From a checkpoint of a small transformer trained on Wikipedia: vocabulary 8192.
Each number is 128 + 32 x the weight over its row's rms, rounded and kept within 0 to 255. Layers, rows and columns count from 0. Numbers have three digits each. The size before them is the row's rms in percent of the matrix's.

# gate: layer 8 MLP gate, 1024x384, rms 0.0484, rows 343-364, columns 192-287
# up: layer 8 MLP up, 1024x384, rms 0.0482, rows 343-363, columns 192-287
# down: layer 8 MLP down (transposed), 1024x384, rms 0.0483, rows 343-363, columns 192-287
gate343 094:111148105151136116117111104144097113123119115140112176149129148184111112126081071120125097130095144134136127136189138125185117137179146102110149093162101170137114138142122146096196070175079116128168156138155121112105149110131109135080152177096174187132166138118125121125126104136105191135
up343 091:120122139158100097089154109112159180110136138152163121151127122159163074185119142123110100131063149116094118127194083153133105078132134115134111101138145115166139125118169099135138116138181129136137162128172067161149107095141133146140087121069093153117138142128166148115062108172100087076
down343 095:160072113089154119161147174194130129125103126112185130123126120080057118140170147141082139115083118133133130116150131129097121141090134118130102128121133134094142090117147161139084084151175126138095091103137087089136089140131124150089117125200137173108092142129173105097146189152103191095
gate344 099:125125107199150125113137114146108164105159094186107151154183109100141084076143082109144138137130076146099083124088123157158114169154170133149105227107088118164162166140169100114110116165084127094175118180135150137064162107110098159153105101121189111206148151123118118179086078070140091162
up344 102:075103069136126131129143096191150120088160138166139149141115121154132083095109129157102110149165077193092089060088154137146077088161148095129122096179137113165104149067127171156136062166122152145231143137131131056084172141191098210102164146145169101105095117077173078135113127080182119187
down344 102:165103128083146165156094109127098161101097128112065136144176115122107067070129108139110130153194085132107147022145195129171100101157172113167162119161136143115148096154104141160144091071106132142134089135107130102113136117156123151101148132095157073121142152103127166132087137066104144164
gate345 112:124076137170171092156133152108119110095118118109138174115168100187132149105140104187081095131137145164158155173116179151161137127152150147178149063142147166100120168158139140108176136127127143119127136167177125102130127065148224093142133122089150158108101090135150097130117123097083105107
up345 108:110096135101142147151168106188122151111149162130123102120075094207167120045186042146133130121176144130118048157092094106141137139123134189137124111101178166179147120155095132125108124154182127088128104083106189120128122161142130101136144035153112140137123143132118178074146131121164117122
down345 105:167134101133180126109115151163106115128166130089097116125110121108179071102087131159144134112104196102109128163139145119117130111131171171103195110096137169130096153142142129124158147136190107115116116120147190146121145176082098062085165122163152176119115089105087105095165153073144131157
gate346 117:150084111138064087149173103155179087136070097106157138187142127163141178163171157129164047119137061127157183116122095134140085133125129095100108153121133115109153145145092183172138085118098089124152116122077105180131093097135133112096124098121061144158072126121105137150174138159132169138
up346 114:108116180174109122143132116085162157154109101048126112140166134058107106091146146186122097112087120119176112186131083076173105149103106153139140116169154130108122091151122063091116098117114134060159175131180115159146131145104091099147170062151124149131148137082143158125073076145128132117
down346 113:155066177143099081110133123071145168148193116108142112131140099109145151103155141142131110097075101127165153163138085099121131174134080135176113113157115115117074136136138114094128101082127111113122117137168132119134121146098103137079202104190131108151154133090204122077081131151184097123
gate347 105:101175112128158133107146116138108156137161114124118084121133145125141118176122130071103143111098221110134145141133126050154180170094118136100136065185145138162115135154156128138164062132161139149131153154125123145071076138138144086107160230133197161185063165115115094083112165144140108117
up347 117:109199079136140155173168109128156174133179123138168126102109069103144088159120154114133118126188143130070137102125152093086131137140132151124111099124166128159141071097213096186143112153114150153121117109194109077080168177139104033121157199122160166178109137082106101079113118139123080137
down347 094:137114116140146194181174115111159142138068112082105110136079118145156103143142157133116113178098105102135113174104155089148141126121182097157117117175134150118088069088152057173133114085078083154131162153135111130090101129193145076146161124153123162143131163142100171153125065077194109116
gate348 097:182144107122113094124178129144148130125139111129119124152122128084101132148172097202155077115098148187116155116086077065117126087152154084112098119124103136112128125136171167218128184131153174063134112124147129115109108133123157115071103134076160162164145114102161084175209121056135128122
up348 098:108147166141093150113168127103119187137122141157136110160105183129110111086102108059162105135095132198132161068084188158156194139171086165048139122120073132144125135153128089166095154122108097092137113130128139084149110102123182146138091134161110114175163153061111126080111148098145105084
down348 105:150112133112121147096100172133098182168094068135125124184056130123097130130161096157171105122143116169140158124145100070137188202115139144066160170079107080157164085034185149148103121110158105134185129136166137115106111107134116117156073118082154175156174093089157096176134115168110074118
gate349 099:123153141144149126125127118105132141135135131130086120102126100109117165135131151173132125116118152161117188114171076125115138136103170116082146054102121158150182181122050098141144158081116194133067160079091095119101186138194130130145128157130129147109078063134115078158114119126120071116
up349 103:144137116098141132167138201139086081181108136165130098090117129120138138107101126105154099137100111131135098121121115111123178140087153147113087107104132128129068164135138128092119126103160192090115136151165116138161112026154112127186108132149171156168107121104116136137114049095132157184
down349 105:105152124167150122124170180073118121087063149127142191135117115151143121118123098100109113165143170176132093168160122138124093197122111172138104146119112134174091121116187156099163084132097126148117125143115159131084141165116135142210131131142126111123117069126163148130096115136111153141
gate350 109:141132126154127104199182118144075167151159138150135110103101139147111118170122134201077094128166166119140136157151106116125135184103146071171071104145110113115160180184117147121129105075189104059035159123139202090159107150120131199139081100130117095168157128128152098138181123104119147132
up350 103:079120110054094095171150116133089116174170074145081101185171058160120101111080109114125140183131146114155124108154107088185111150138088136128143089121095118055140164184166129163067126132125130070089152110122157156138101098137112184156011111125105161165127114091160153123133147116118144131
down350 097:092092090108102128150121160097075182122143137103095099168116038101101064076156107188094100129123118060123117123104103177183095122106066177167125057129093129135129140156165112151128160105084150143043166077098103140149051138191138081117054087170101194135185080117114172082137139104154169114
gate351 104:150143156143108124148124138089116078066171129100090146079165150069109152155127175111095143117080144102146126147095115151130075126103118175130076146068098145177114117158092144163132059127130130129118148111107166098164145183192103080179193155129145135127110081100104126147139147138118118143
up351 098:118149158131083135155143131127123117118184124137073217137136130109091114101110199135143160171148133160125248150096134168105049097167093139141136146101084136164152111135116134176153094144157112144138142117067166117164172161166049044140185165176162148116100064108145096153179148135121165117
down351 102:128128139126117116142140086127080105111139141048116211092161144117114185134116146099089116107128199095128214100141165129134109116073067129169072143097064114068084159148101131101099092155110136084169139103089184139161151151200122091209184205122070124115099119087111119156146173160148116096
gate352 118:134135161143124132176141104124089147082152140204147200144097120114120123121099105063138125136140130154137117154072120097089155182118153190136127135114130153092159092113168130144151145124169097114116153127081126163137147131145141212144124154142132161137144113125133044159146129190081190115
up352 116:145130099172081128145116143129130114099163159192142126146106062129184135176115154068202129112106143106109094150075108107114150142108158097146153141178146124060161116153148095100107102144094127121156175144106080137119168093107121136157147163178156159151197142134074109104129152161131159176
down352 107:157167092135116142084133189113072103144147101109128116153103143126132137110082161101181115092136063126197155156127131117154164143128178176156201115153186088071136176184145114101089091095101121177190128111083103147135170070128090127116159176197153146156192108095119107133148144141132150145
gate353 117:036114134198117093176117161189101125131126128152118119080121123124134129177117090109115179142127171117158199075144206107107119107132076152083098109168110160104147115102140171080086124111178130083111155113109149105119149129124098196136151113131139016104087104124142096105097102089133123164
up353 109:130159116198088156136143116124188104123170082123091061129164118146128066043140107142201122101176147092142091145099120153170107164082155112094076089127208132133122139147124044197141139110160115154142102201065076148131121135091098117147168126081093111116179073158148130125107196159164157105
down353 092:121098117139104089095177101136095090129065130163000192132087163145120158182119100104098165164096203108138140111155100127076146182189106146146128154102154136067143105099134158111119120084134154128071183141105143130091094110158159197100131093164211116093136104080130198125082091128117125113
gate354 094:118141159100124139212134111094091092156097113161152091141140145070145132090131123133140150127153099150118098099133176079091158109081144170147162103107143098134144106164150149057117091103145135146160097111146119101145158142094160110051133072118121207105165104093058085117136153131196123117
up354 091:146095161151170078150123145098103153138144114111133210135138133125123135066127134202149144130093143085155180132142129133186062065130086080157138163112115120174139112117099145128178101142112172061123163170087135165113106111135083094131105151168170102105128148135144122111166126134110092135
down354 100:143088164108162118106192148184132077136089131139151148161092104148161117120104151106128142183133148055152096081129109104111077057135093153141126119182119169127117159130163141126069104092097144185088113155135151138126111115107139081123141118162098162080139168146159128121094183103108100141
gate355 093:125140140123191146119141164142140153110156180121147156135151130103122186101168124136127065102083175148158117151178186148109117173118103100110172128134114135166136131076143161117172185167135151120166071096164137166117086098127132172146129136180103129131152158132140110184110178135179137105
up355 094:102190080117138140109106144108095143117123138114154143170162107114095125101087076137134097112127156127147160098203143087113102184151103120081154126126152142231184129103162145125148173117170115100180094075180134155104165121153117134147158061146121118106096120130075148157096099150163153201
down355 100:131166134089171164124121119168113118128066163107194133166109156135071127112122077169122081154075145103174127132145074080152185126102132103076128091115129159200140174100184165104174178120202112096133113080171128168111135170139114119118139168157146170107141137151187149162105141111115130146
gate356 105:166140143154108125113197133095182112122099115162109108121155174115122111160073100190108153108111161114142085176154124152140159184131148186183066148119139180077178160164145085179144081168154132094139093182103121090111151125149148097133144112107169149099119116150128134161078127154141169096
up356 101:118085180109120093107138146153133159095146141151152181130113123161155174142139133143119100163152132116220091090113138144141092086138117056083116108158168102143105096154161145104178180145092153096060141079132061152118173156133115157132128116130163112150123076096098140143132117131122141145
down356 102:087149143112109058147068117089100160136141156169180099129114098086128162141120190094118134099111184134195105094076072120115090071098161059092131135121138112144091149184167134121115164164098132124091148151143137157147130131164090078152094167129160124083172187163137137160041124176142078070
gate357 105:162161099093101068202178097136139084154135163131091141097120088115066114197126128169123123068082117135095106140167081107126130122157143069115117137166153131109114086102070165142156144111128163065062116095065135119147172106168202131166082130101164202111154153140119158090085093166115143106
up357 101:160161131172085179112112069145170065167131108157133166128102158152126128111118148096117118110119169120134128092100139104140140061160137127209161115116134148107062157080134136100128124115169125093116104147094144100171065080167121097129104130121166155130086083132169140096198080122117143153
down357 098:034077142151101165120147110111107148159134130164165131208120089158093174111157147117166097111118132152160118114066144129155138091141148102209106164097119119093078153124078154087117066116160100130108115111088134142155100115141137063109158062147131146203074150101132117095133109164078109139
gate358 098:121139182085084122131156077089169143079127149102103140112206058123115145137139126138096045169119051175110115144015173127130128066109103101105097109115119076103138150128136149123079168174147117093118181157138082086130119124161143133167096189160097142151114102123134120107181211081068115115
up358 099:140125157148116108160150165113165155120133153088132118118120131084114186208155177137135052135140102124080094162116168111108160114089141160123124103128067113057158169125103128150140145152159072096112131101132097135183137136153114186165129145117151107105184150080097110158131172131144129102
down358 096:155163154125137107137143150100141077117167098093161126096147122134123199157082157135151123102189126108109113124156089144105153121080144196128111105128139126099149113170124180103142083177054127145182074115059109161098141127163094110117169127088144160127156117076111168109136113133119134098
gate359 103:129142172165097104128179178186113140080149097105119140039124133119187127107136161096110120129152126118123133170165113114132146140094075155122075084100096093101136111158170098133104170127136144077097101144084097155131150143140103176165107111174164115111166130150139140115144148117165132139
up359 099:105130108047095141137103174087115151169089110146131118110124137144137166115126158141110135114112135145184205072181136102199201141143123149138089107130134133027152154166107061177111073182137172133134183139145168090160157095104135162145134144142150129158097136109173203082130146104135118133
down359 100:111108144154034117112166128096124135112092076159141129134127156154096110129152150133131125124121120175123141127136117188117152133154089145113105144160182069167157137115174080175083121117181163131098138140104201156108065120105185126174115088106123099165130133136173132213164153102178110162
gate360 101:160140133138155071130127107100161118134104081104228152116147127129086091129140151109090109137103133168172182158033126096116168084193099139149119116148092103128125208173126170103160168115133080123127125139105170121104137123143167113137137191095134115166103143121116170110083134140077164151
up360 102:134150153137131113160198131116079153197112119080083141091137154151124126163184127121086184056170130132090045098167078096105094145124147129129166111122138096144131123127128124062169179099076156186112106137179153106143114088194084115115163155162097160129107174121105129146106104109068101122
down360 099:107142144090174104171067091117142174143151114083142130123195121066037128147128129155197102098075161084139159163099130081116123127163092159114151119158106199197131138187166135142201140076100112076118166118141087104126164118057140047125138134081082173154142179107101112202139126124103115092
gate361 100:155152139172178138113108084125079197148142129137097111203202142127097078128106175183166139136191119194106089071147108131081166148083108120150086169181147124163144119072125092122189103090105106154128124112145071079136120174160158159100087086099137104130103215110078113076117127150090142098
up361 098:107116131129116158067135119040134154138150182177157091113134143126104110084186113136155126137109114089093085097145183100120124180137156138112100084094190070120120156116118072069166158143173132148162102164179154112115093140172120162181129133129149112093141144191109127186112152099098159137
down361 102:114108102151073104110088109060146134128087139142140110186168143109118104088122165147137158135137121105167100164148140161129129123163071098176159117163125110127087173098173143102195102088127058043112097123106141104190142131117140142150189152130127106114109145133140139133156096133077125162
gate362 091:125156140133119128151139125116127138139133140168087122118128119138117160152147172122147083099154125128126095156155168078104159118117072177132101095205071169146083195157066194102161126114126125126106132108093149104166064077166134128130105124076138164108150125185135137118116134153139179151
up362 093:089148124165127108147093178117119137109139112205146176165101123157154136119120146116158146075073088150108099114173092143119154169103113169150125205173110164115167116152111111131157123117128075090070148141137155139111126084069124102168110075093178141140146132098094090103084088151088141161
down362 096:084095136127121123102113161137153168148183076190139078132151134105102102075047162085082202157120177126106129087058127129083141144089057119063089115061118091091134149085093132139157130148099143140087093136148147163102099099097145132118114113100168121106158136091191144169136138130131175149
gate363 092:160137126077100053121085140140073150103115088160106161115141098116118119140130088102172114109135166183119122155105123132158096085131078054191157093113074117156103087071150120145111109082103100152132106129140124151123077138180149082114071160200089174081141117031113149152095133149179092078
up363 095:118118168138157181119165131146180170150162137128121112155068147116078107175037136113064150125123097089103180075158144177159153165136125149126109129169164157138125133132165158080112099151167100123130159086152150167137152108110155154090160108097163094132151157119161092127174168111066093130
down363 102:072112104131116085130140130098147088123120123115133132126070205138121088125133155158087154172133116052089147139135131141092166113140157094170110174134117174094107128133106144121105163144153150146117172131099089119122168123130139185139124161065121151150083168168181088114155094140133140166
gate364 095:133099144211133167129118142148067125121174102173143175147148181194127127154131103201143115121180117129128157139134107127151151123135113129131146129100096090079113183150133126135188197145151081108159137114149140107141125158094140083109138117134107107164063166113130120196180135191165143120